Each number is 128 + 32 x the weight over its row's rms, rounded and kept within 0 to 255. Layers, rows and columns count from 0. The size above them is the row's rms in percent of the matrix's.

# layer 3 MLP down (transposed), 1024x256, rms 0.217, rows 160-184, columns 0-63
size [ 87 110  97  92 106  99 103 111 101  91 103  99  99 107 107 102 110  98 100  93  99 109  98 107 100]
[[ 62 104 122  78 116 151 116 121 133 166 168 132 109 154 140 163 128 141 139 130  95 136 132  91 113  98 151 165 153 187 137 174  77 130 157  97  66  58  92 104  98 166 126 154 130 124 118 140 105 128 127 158 124 114 189  96  74 103 166 158 125  63 151 153]
 [159  54  91 139 126 119 121 110 104 103  71 128  70 137 130 109 102 126 113 139  70 133 191 156 130 126 153 101 124 121  64 107 178 113  83 108 124 117 201 136 156 146  80 100 135 116 129 187  88 142 122 135 136 100 136 160 190 145 181 155 140 119 152  79]
 [ 90 164 142 137 126 152 164 115 155 138 132 174 175 156 191 130 116 161 177  84 184 170  91 196 114 160 166 113  96 111 117 160  88 176 110  84 102 148 147 102  92  67 123 155 165 120 131 128 116 121 144 141 105 119  98 136 122 131 166  68 176  76 107 127]
 [127 114 154 176 105 103 164  90 134  79 187 134  70  95 103  89 173 114  99  98 110 113 116 159  85  84 126 196 164 156 113 174 139 119  82  77  62 172 135 114 201 109 130 104 144 104 135 121 181  86 140 100 109 110 125 157  93 142 156 135 140 153 126 114]
 [143 101 219 157 105 181 120 135 130 108 183 176 135 153  80 149 134 187 127  79  86 149 139  78 141 172 161 142 123 178 157  92 120 138  88 145 115 113 164 181 137 119 112 161 130 143 117 118 123 120  96 140 164 138 118  69 101  74 163 114 137 124  93 113]
 [116 130 105 118 147  81 106 140 105 140 202 134  99 154 218 149 161 204 164  95 139 137 154 106 123 122 143 118 140 145 160 120  91 108  51 151 161 140 167 111 125 103 132 122 148 164 103 118 147 112 156 143 133  98 112  78 134 120 189 121 106 142 129 147]
 [155 130 112 148 146 110 116 112 137 106 104  83 102 126 190  92 121 157  75  34 178 138 144 123 100 156 150 151 108 140 118 110 147 132 128 137 154 118 131 178 133  95 117 206 142 124 124 120 149 164 108 152  91 103 162 152  88 155 143 157 122 154 101  84]
 [118 142  77 174 161 150 137 127 140 142 166 144 106 116 190  72 134  91 149  90 105 120 131 106 179 156 161 115 107 153 134 186 104  95  97 134 136 127 107 117  53 106 126 107 106 107 204 157 151 114  89 171 141 106  93 166 116  66 157 118  83 103 126 129]
 [131 144  82 109 134 108 119 140 139 126  80 155 150  95 134  71 168  85 143  72 106 130  93 130 162  97 135 140 136 171  93  76 136 136 133 107  78 121  96 126 156 143 123 129 187 109 108  97 146  44 138 194 143 120  71 189 117 138 136  75  85 148 147 198]
 [156  76 134 130 186 111 159 172 121 128 152 146 201 134 132  64 178 116 153 118 126 166  82 136 162 128 121 127 119 129  45  91  80 115  77  81 155 144 182 170 117 150 118 146  79 101 168 125 107 143 122 133 130  96  63 127 170 139 130 141 163 149 122 130]
 [ 90 120 149 115 127  80 103 152 132 129 148 194  97 124 121  95  97 129 158 129 103 119 100  63 152 119 158 106 146 128 143  51  79 178 133 138  91 160 133 106 101  80  72 185 118 124 104  93 173 128 142 110  78 162 131 172 154 161  71 177 106  81 134  92]
 [162  99 126  92  75 164 155 147 110 112 153  68  85 118 114 130 120 178 124 117  83 107 150 160 119  72 172 106  97 148 152 131  88 128 162 131 123 122 161 138  94 100 153 153  75  47 144 169  82 131 161 187 147  87 127 143  60  81 137 172 160  98 117 108]
 [128 180 149 114 111  93 100 117 121  93 102 102 132 115 136 176 173 169 112  98  97 170 151  98  63 108 136 116 102  58  72 120  91 116 157 184 150 117 146 103  99  43 144 180 107 156  90 151 138 117 145  83 180 109 141 112 116 137 111  89 129 110 139 159]
 [129 111  99 110 179 106 123  81 137 107 104 172  83 137  97 116  60 102 131 122 155 128 130  86  75  65 132 100 102 148 135 144  99  53 118 148 161 143  93 159 162 172 174 156 112 134 103 126 170 126 134 180 174 141  98 116 162 116 133 125 154  75  90 142]
 [140 102 149 125  99 142 123  65 121 106 126 155 136 137  98  71 181 121 151 109  94  90 113  97 126 155 115  96  89 142 163 159 197 184  98 128 115 130 109 165 125  94 132 163 148 177  89 146 115 138 151 109 127 107 136 107 125 148  97 155 129 157  62  76]
 [175 132  83  50 131 108 142 122 137 111  96 132 108 113 123 163 113 104 133 109 146 141 120 151 158 165  77 148 131  80 156 141 134  74  96 152 106 109 166 127 131 113  99 107  99 126 164 124 137  84 182  59 196 118 128 116 156 134 110 155 142  79 121 212]
 [165 109 113 141 184 113 198 135 187 120 102 148 136 118 133 165  81 123 187 119  93 176 118 126 104 103 171 116 129 119 168 166 145  85 105 135 157 146 165 127 160 117 144 163 123 101 162 151 122 191 105 119 150 132 100 144  86 183 135 180  90 112 207 124]
 [127  74 194 129 121 132 106 123 132 146  78 110 123  98 195 134  87 129  46 146 148 207 171 174 136 124 151  93 146 113  92 102 158 161 173  95 134 112 147 140  98 196  82 104 106 103 169 168  98 159 158 200 145  56  93 179 141 109 148 138 100 132 150 163]
 [128 170 225 132 172 122  95 159 154 164  90 135  99 139 171 157 125  88 146 136 110 114  98 150  73 162  56 112  58 137 115 151 143 174  94 135 141  70 114 127  83 160 172 110 181 156 125 117 186 165 125 120 162 173 176  84  64 102 132 106  96 125 163 136]
 [141  76 139 141 132 157 134 141 132 113 109 102 115 105 118 121 138 135 145  59 133 132 123 143 135 137 105 159  92 157 189 179 126  91  80 164 119 125 114 162  75 126 135 121 122  37 142 113 135 178 124 145 104  89  86 158 131 195 109 139 178 106  66 158]
 [148 124 118 132 130 119 122  87  58 135  67 138 179 106 122 146 110  91 130  87 182 144  78 107 138 119 134 169 165 110 120  83 121  87 149 104 120 122 121 177 132 156 150 165 121 113 180  72 160 174 111 170 112  90 126 130  92 111 177 145 118 114 126 162]
 [134 165 170 110 162 142  65  80 148 172 122 155  97 140  95 120 101 138 125 124 133  72 105 111 167  99  99 147 103 188  65  88 143 121 110  99  99 135  75 127 132 153 100  97  89 142 126 125 117 140 129 120 141 130  75 130 125 109 142  84 164 150 174 155]
 [115 132 127  90 134  95 165 174 113 121 155 117 170 113 103 167 186  89  90 163 110 194 121 186 123 132 159 139 117 126 143 190 129 120 156 141 178 185 177 121 173 134 124 151 106  80 181 144 127 104 116 148 118 183 102  95 117 133 113 100 104 107 148  59]
 [148 130 170 169 139 153 101 168 181 119 136 148 152 160 127 129 156 122 142  83 118  93 158  94  87 126 168 103 122  91 140  77 123  49 137 113 125 150 108  87  93 117 114 127  82 121 211 132 144  97 146 117 139  84 140 157  69 132 132 170  83 133 189 108]
 [181 112 151 207 121 130  87 126 161 101  92 111  73 139 138 113 125  93  43 141 154  95 135 164 146 130 164 146 109  98 158 112  98 108 126 126 115 127 164 197 166 159 106 122 144 117 139  99 175 185 166 147  77 104 113 117 135 132 148 168 125 220 163 133]]
# layer 3 MLP up, 1024x256, rms 0.179, rows 161-184, columns 0-63
size [105  93  99 107 103 100  93  86  99  98  91  99 100 102 100 106 105 104  81 106 116  92 100  96]
[[156 127 141  80  92 177 200 138 153 119 118 177 205 148 109 137 183 135 195 169 135 100 115 100  88 117 141 174 144 153 129 164 114  65 162 154 189 154 175 117 112 127 145 137 143 131 137 189  86 141 122 147 120 179 151 184 139 188 127 134  50 116 146 185]
 [177  82 112  60 103 155 129 124 112 184 131 119  81 126 159  95  88 102 121  94 102 121 161 164 179 119 139 135 114 111 142 159 128  66 113 172 107 125  93  65  59 150 128 101 170  49  78 155 103 111 152 143 139 173 119 148 123 157  87 122 156 211  74 151]
 [139  91 191  79 111 120  98 111 159 116 197 160 159 122 141 125 136  96 119 107 115  50 150 126 140 150 109 191 116 117 142  99 138 146 107 126 162  88 132 142 133 147 164 124 143 151 154 158 146 175 174 107 148 157 136 103 112 138 147 166 169  30 130 153]
 [119 171 114  79 169 189  35 124 121 148 184 126 134 139 182  96 143  63 178 142 173 173 186 184 122 101 104 142 157 148 119 125 142 112 104 124 116  79 133 136 122 203 128 134 102  85 110 101 167 159 159 133  97 156 122 176 170 102  82 162 159 123 133 145]
 [135 104 131  72  95 164 140 178 137 123 151 202 165 190 136 168 141 129 128  89 136 145 169 101 130 193 161 181 103 157 129 137 149  80 111  96 112 125 113 124 162 121 189 160 128 134 115 135 121 162 146 135 204 149  31 102  83 154 107 121 138 143 132  94]
 [115 131 101 161 107  78 199  93 124 135 140 164 199 124 145 135 101 126 143 107 130 107 112 126 121 155  91 145 179 104 133 112 211  85 149 145  73 163 196 130 147 134 143 146 182  55  63 114 117 125  67 107 167 180 147 163  98 193 133 139  59 137 126 136]
 [118 142 159 133 141 139 114  82 162 112  96 153 152 109 105 126 100  95 124 118 130 122 128 175  92 138 155  83 146 137 131 161 154 140 167 149 128  91 139 127  87 155 123  48  95  69 159 159 121 121 111 139 148  85 129 162 159  79 104 111 161 128 133 118]
 [185 132 144 105 142 119 134 129 169 113 109 149 151 136  84  91 185 119 147 155 177  95  84 112 132 111  48  86 151  88  85 136 128 113  95 118 107  43  64  98 164 109  82  84 149 171 132 118  85 112 167  70 149 119 124 117 195  94 108 126 105 147 108 123]
 [163 128 165 177 161 107  70 141 139 186 132 146 151 118 140 119  95  66 171 107 116 155  81  68 156  94  97 134 163  88 125  81 154 139 102 157 156 114 160  93 172 109  62  79 121 166 187 135 204 106 166 127 127 128  99 137  85 100 105 152 130 164 151 131]
 [ 64 108 115 113 128 111 143 150 102 138 131 150 148 127 159  92 124 153  61  81 129  97 139  56 107 125 207 135 143 146 153 128 123 128 123 106  90 116 178 153 150 104 147  82  75 137 124  93 106 120 147 151 156 177 101 127  79 103 114 109  96 110 197 148]
 [128 142 113 105 137 137 110 123 131 172  83 111 118 108 148 112 116  88  72 131  99 157 144 123 132 142 121 187  87 147  98 153 112 165  66 113 136  87 106 111  76 148  98  89  66 110 147 173  73  86 143 125  98 192  91 114 164 182 136 139 140 177  94 116]
 [112 105 120 154 114 136 178  73 103 109 162 133 114 102 107 130 117 119 178 200 150  92 162 167 113 153 181 194 159 122 209 150 159 100 145 142 147 191 130  66 182  93 136 117 192 137 126  74 122 177 138 104 154 127 171 162 140 125 197 124 143 105 122 177]
 [150 166 125 173  73 133  95 170 117 122 113 148 101 149 106 160 149 118  70 148 121 207 136  92 167 158 119 130  84 199  97 159 115 172 135 107 144 110  69 111 137 107 172 112  70 138  69 157 106 155 169 167 155 113  84 125 111 155 103 117  71 159 114 116]
 [152 106 111  86 170 126 162 108 161 124 129 176 120 150 126 147 126 130 136 106 157 190 162 133  60 124 109 152 108 128  96 110 125 125 151 133 143 151  19 143  85 186 130 114 140  55 174 132 149 105 121 144 109 138 147 165 165 104 139  54 147  57 142 164]
 [126 195 130 112  76 124 123 129  58 124  67 181 146  90 101 103 152 123 104 117 123 127 183 112 136 172 120 191 152 132 115 135 154 166  86 104  69  57 158 164  57 119 118  88 113 151 132  93 123 121 141  68 134 123  80 108 141  76 100 142  66 131  48 153]
 [160 173  95 107 161 147 157  67  63  80  78 147 120 139 139 122 194 118 109 120 161 167 136 131 112 156 175  67 105  82 165 160 200 152 163 124 191 107 150 151 117 129  97 150 192 132 184 141 139  73 145 153 177 157 138 115 148 177 156  83  68 139  88 130]
 [156 162 123 112 208 128 166 118 169 123 177 162 118 157 171 174 122 124 137  91 186 131  80 130 131 129 116 108 131  86 176  99 157 136 158 148 109 119 149 167 162 146 134 157 132 128 103 186 103 106  90 107 121 191 128 173 100 152 135 131 138 155  70  68]
 [116 132 142  69 152 133 152 120 198 125 129  99 132 132 117 116 112 109 102 154 145  99 158 159 226 164 127 145 169  58 144 127 131 156 169 215 145 138 175 115 100 121 107  99 149 122 126 110 148  85 136 133 182 135  80 128 128 137 138 102 170  70  96 149]
 [118 131 129  91  86  93 117 155  97 160  92 150 157  62  90 101 146 167 123 168 123 102 125 151 132 141 162  99 162 103  88 180 110  96 148  93 145 116  98 182 107 152 153 161 211 114 121 127 144 127 124  65 189 138 109 143 112 130 119 107 128 196 101  81]
 [105 126 117 110  70 155  81 137 126 120 115 101 143 148 123 129 139 158  91 162  98 128 146  90 115 165 107 110 142 149 178 151 118 164 163  97 172 146 115 132 111 118 130 108 114 117 123 157  90 167  79 156 121 147 213 143 131  99 133 148 165 104  76  59]
 [165 150 144 122 146 185 118 174 154 155 124  71 151 141 132 172 118 120 178 152 137 116 128 165 121 143 140 163 185 149 144 153 187 191 112 101 109 118 107 101 217 159 130 118 118 136 192 141  49 170 160 113 122 149 143 159  92 141 118 124 121 167 131 102]
 [119 156 160 126 135 110 141 113 132 133 129 163 103 147  93 142 145 121  75 138 181 104  55 185 112 106  93  68 123 138 142  48 120 108 141 113 176 181 111 118 148 152 166 139 107 123 145  58  16  98 155 155 202 134 103 118 122 155 133 130 165 176 128 101]
 [104  83 120 149 138 155 119  97 141 110  78 138  93  92 137 138 104  53  81 110 128 113 132 106 124 132 136  91 128 125 180 173 120 155 123 139 100 149 118 156 105 134 129  83 155  49 154 185 106 127 140 125  71 122  65 132 134 124 124 103 132 203 106 129]
 [ 91 126 158 161 154 118 108 203  89 179 106 147 175 105 128 119 138 146 134  94 128 121 192  98 101 162  91  81 125 125 126  99 105 120 134 107 106 142 132 137 154  99  90  90 141 139 126 134 121 122 169  85 180 125 187  85 149 178 125 141  98 156 129  90]]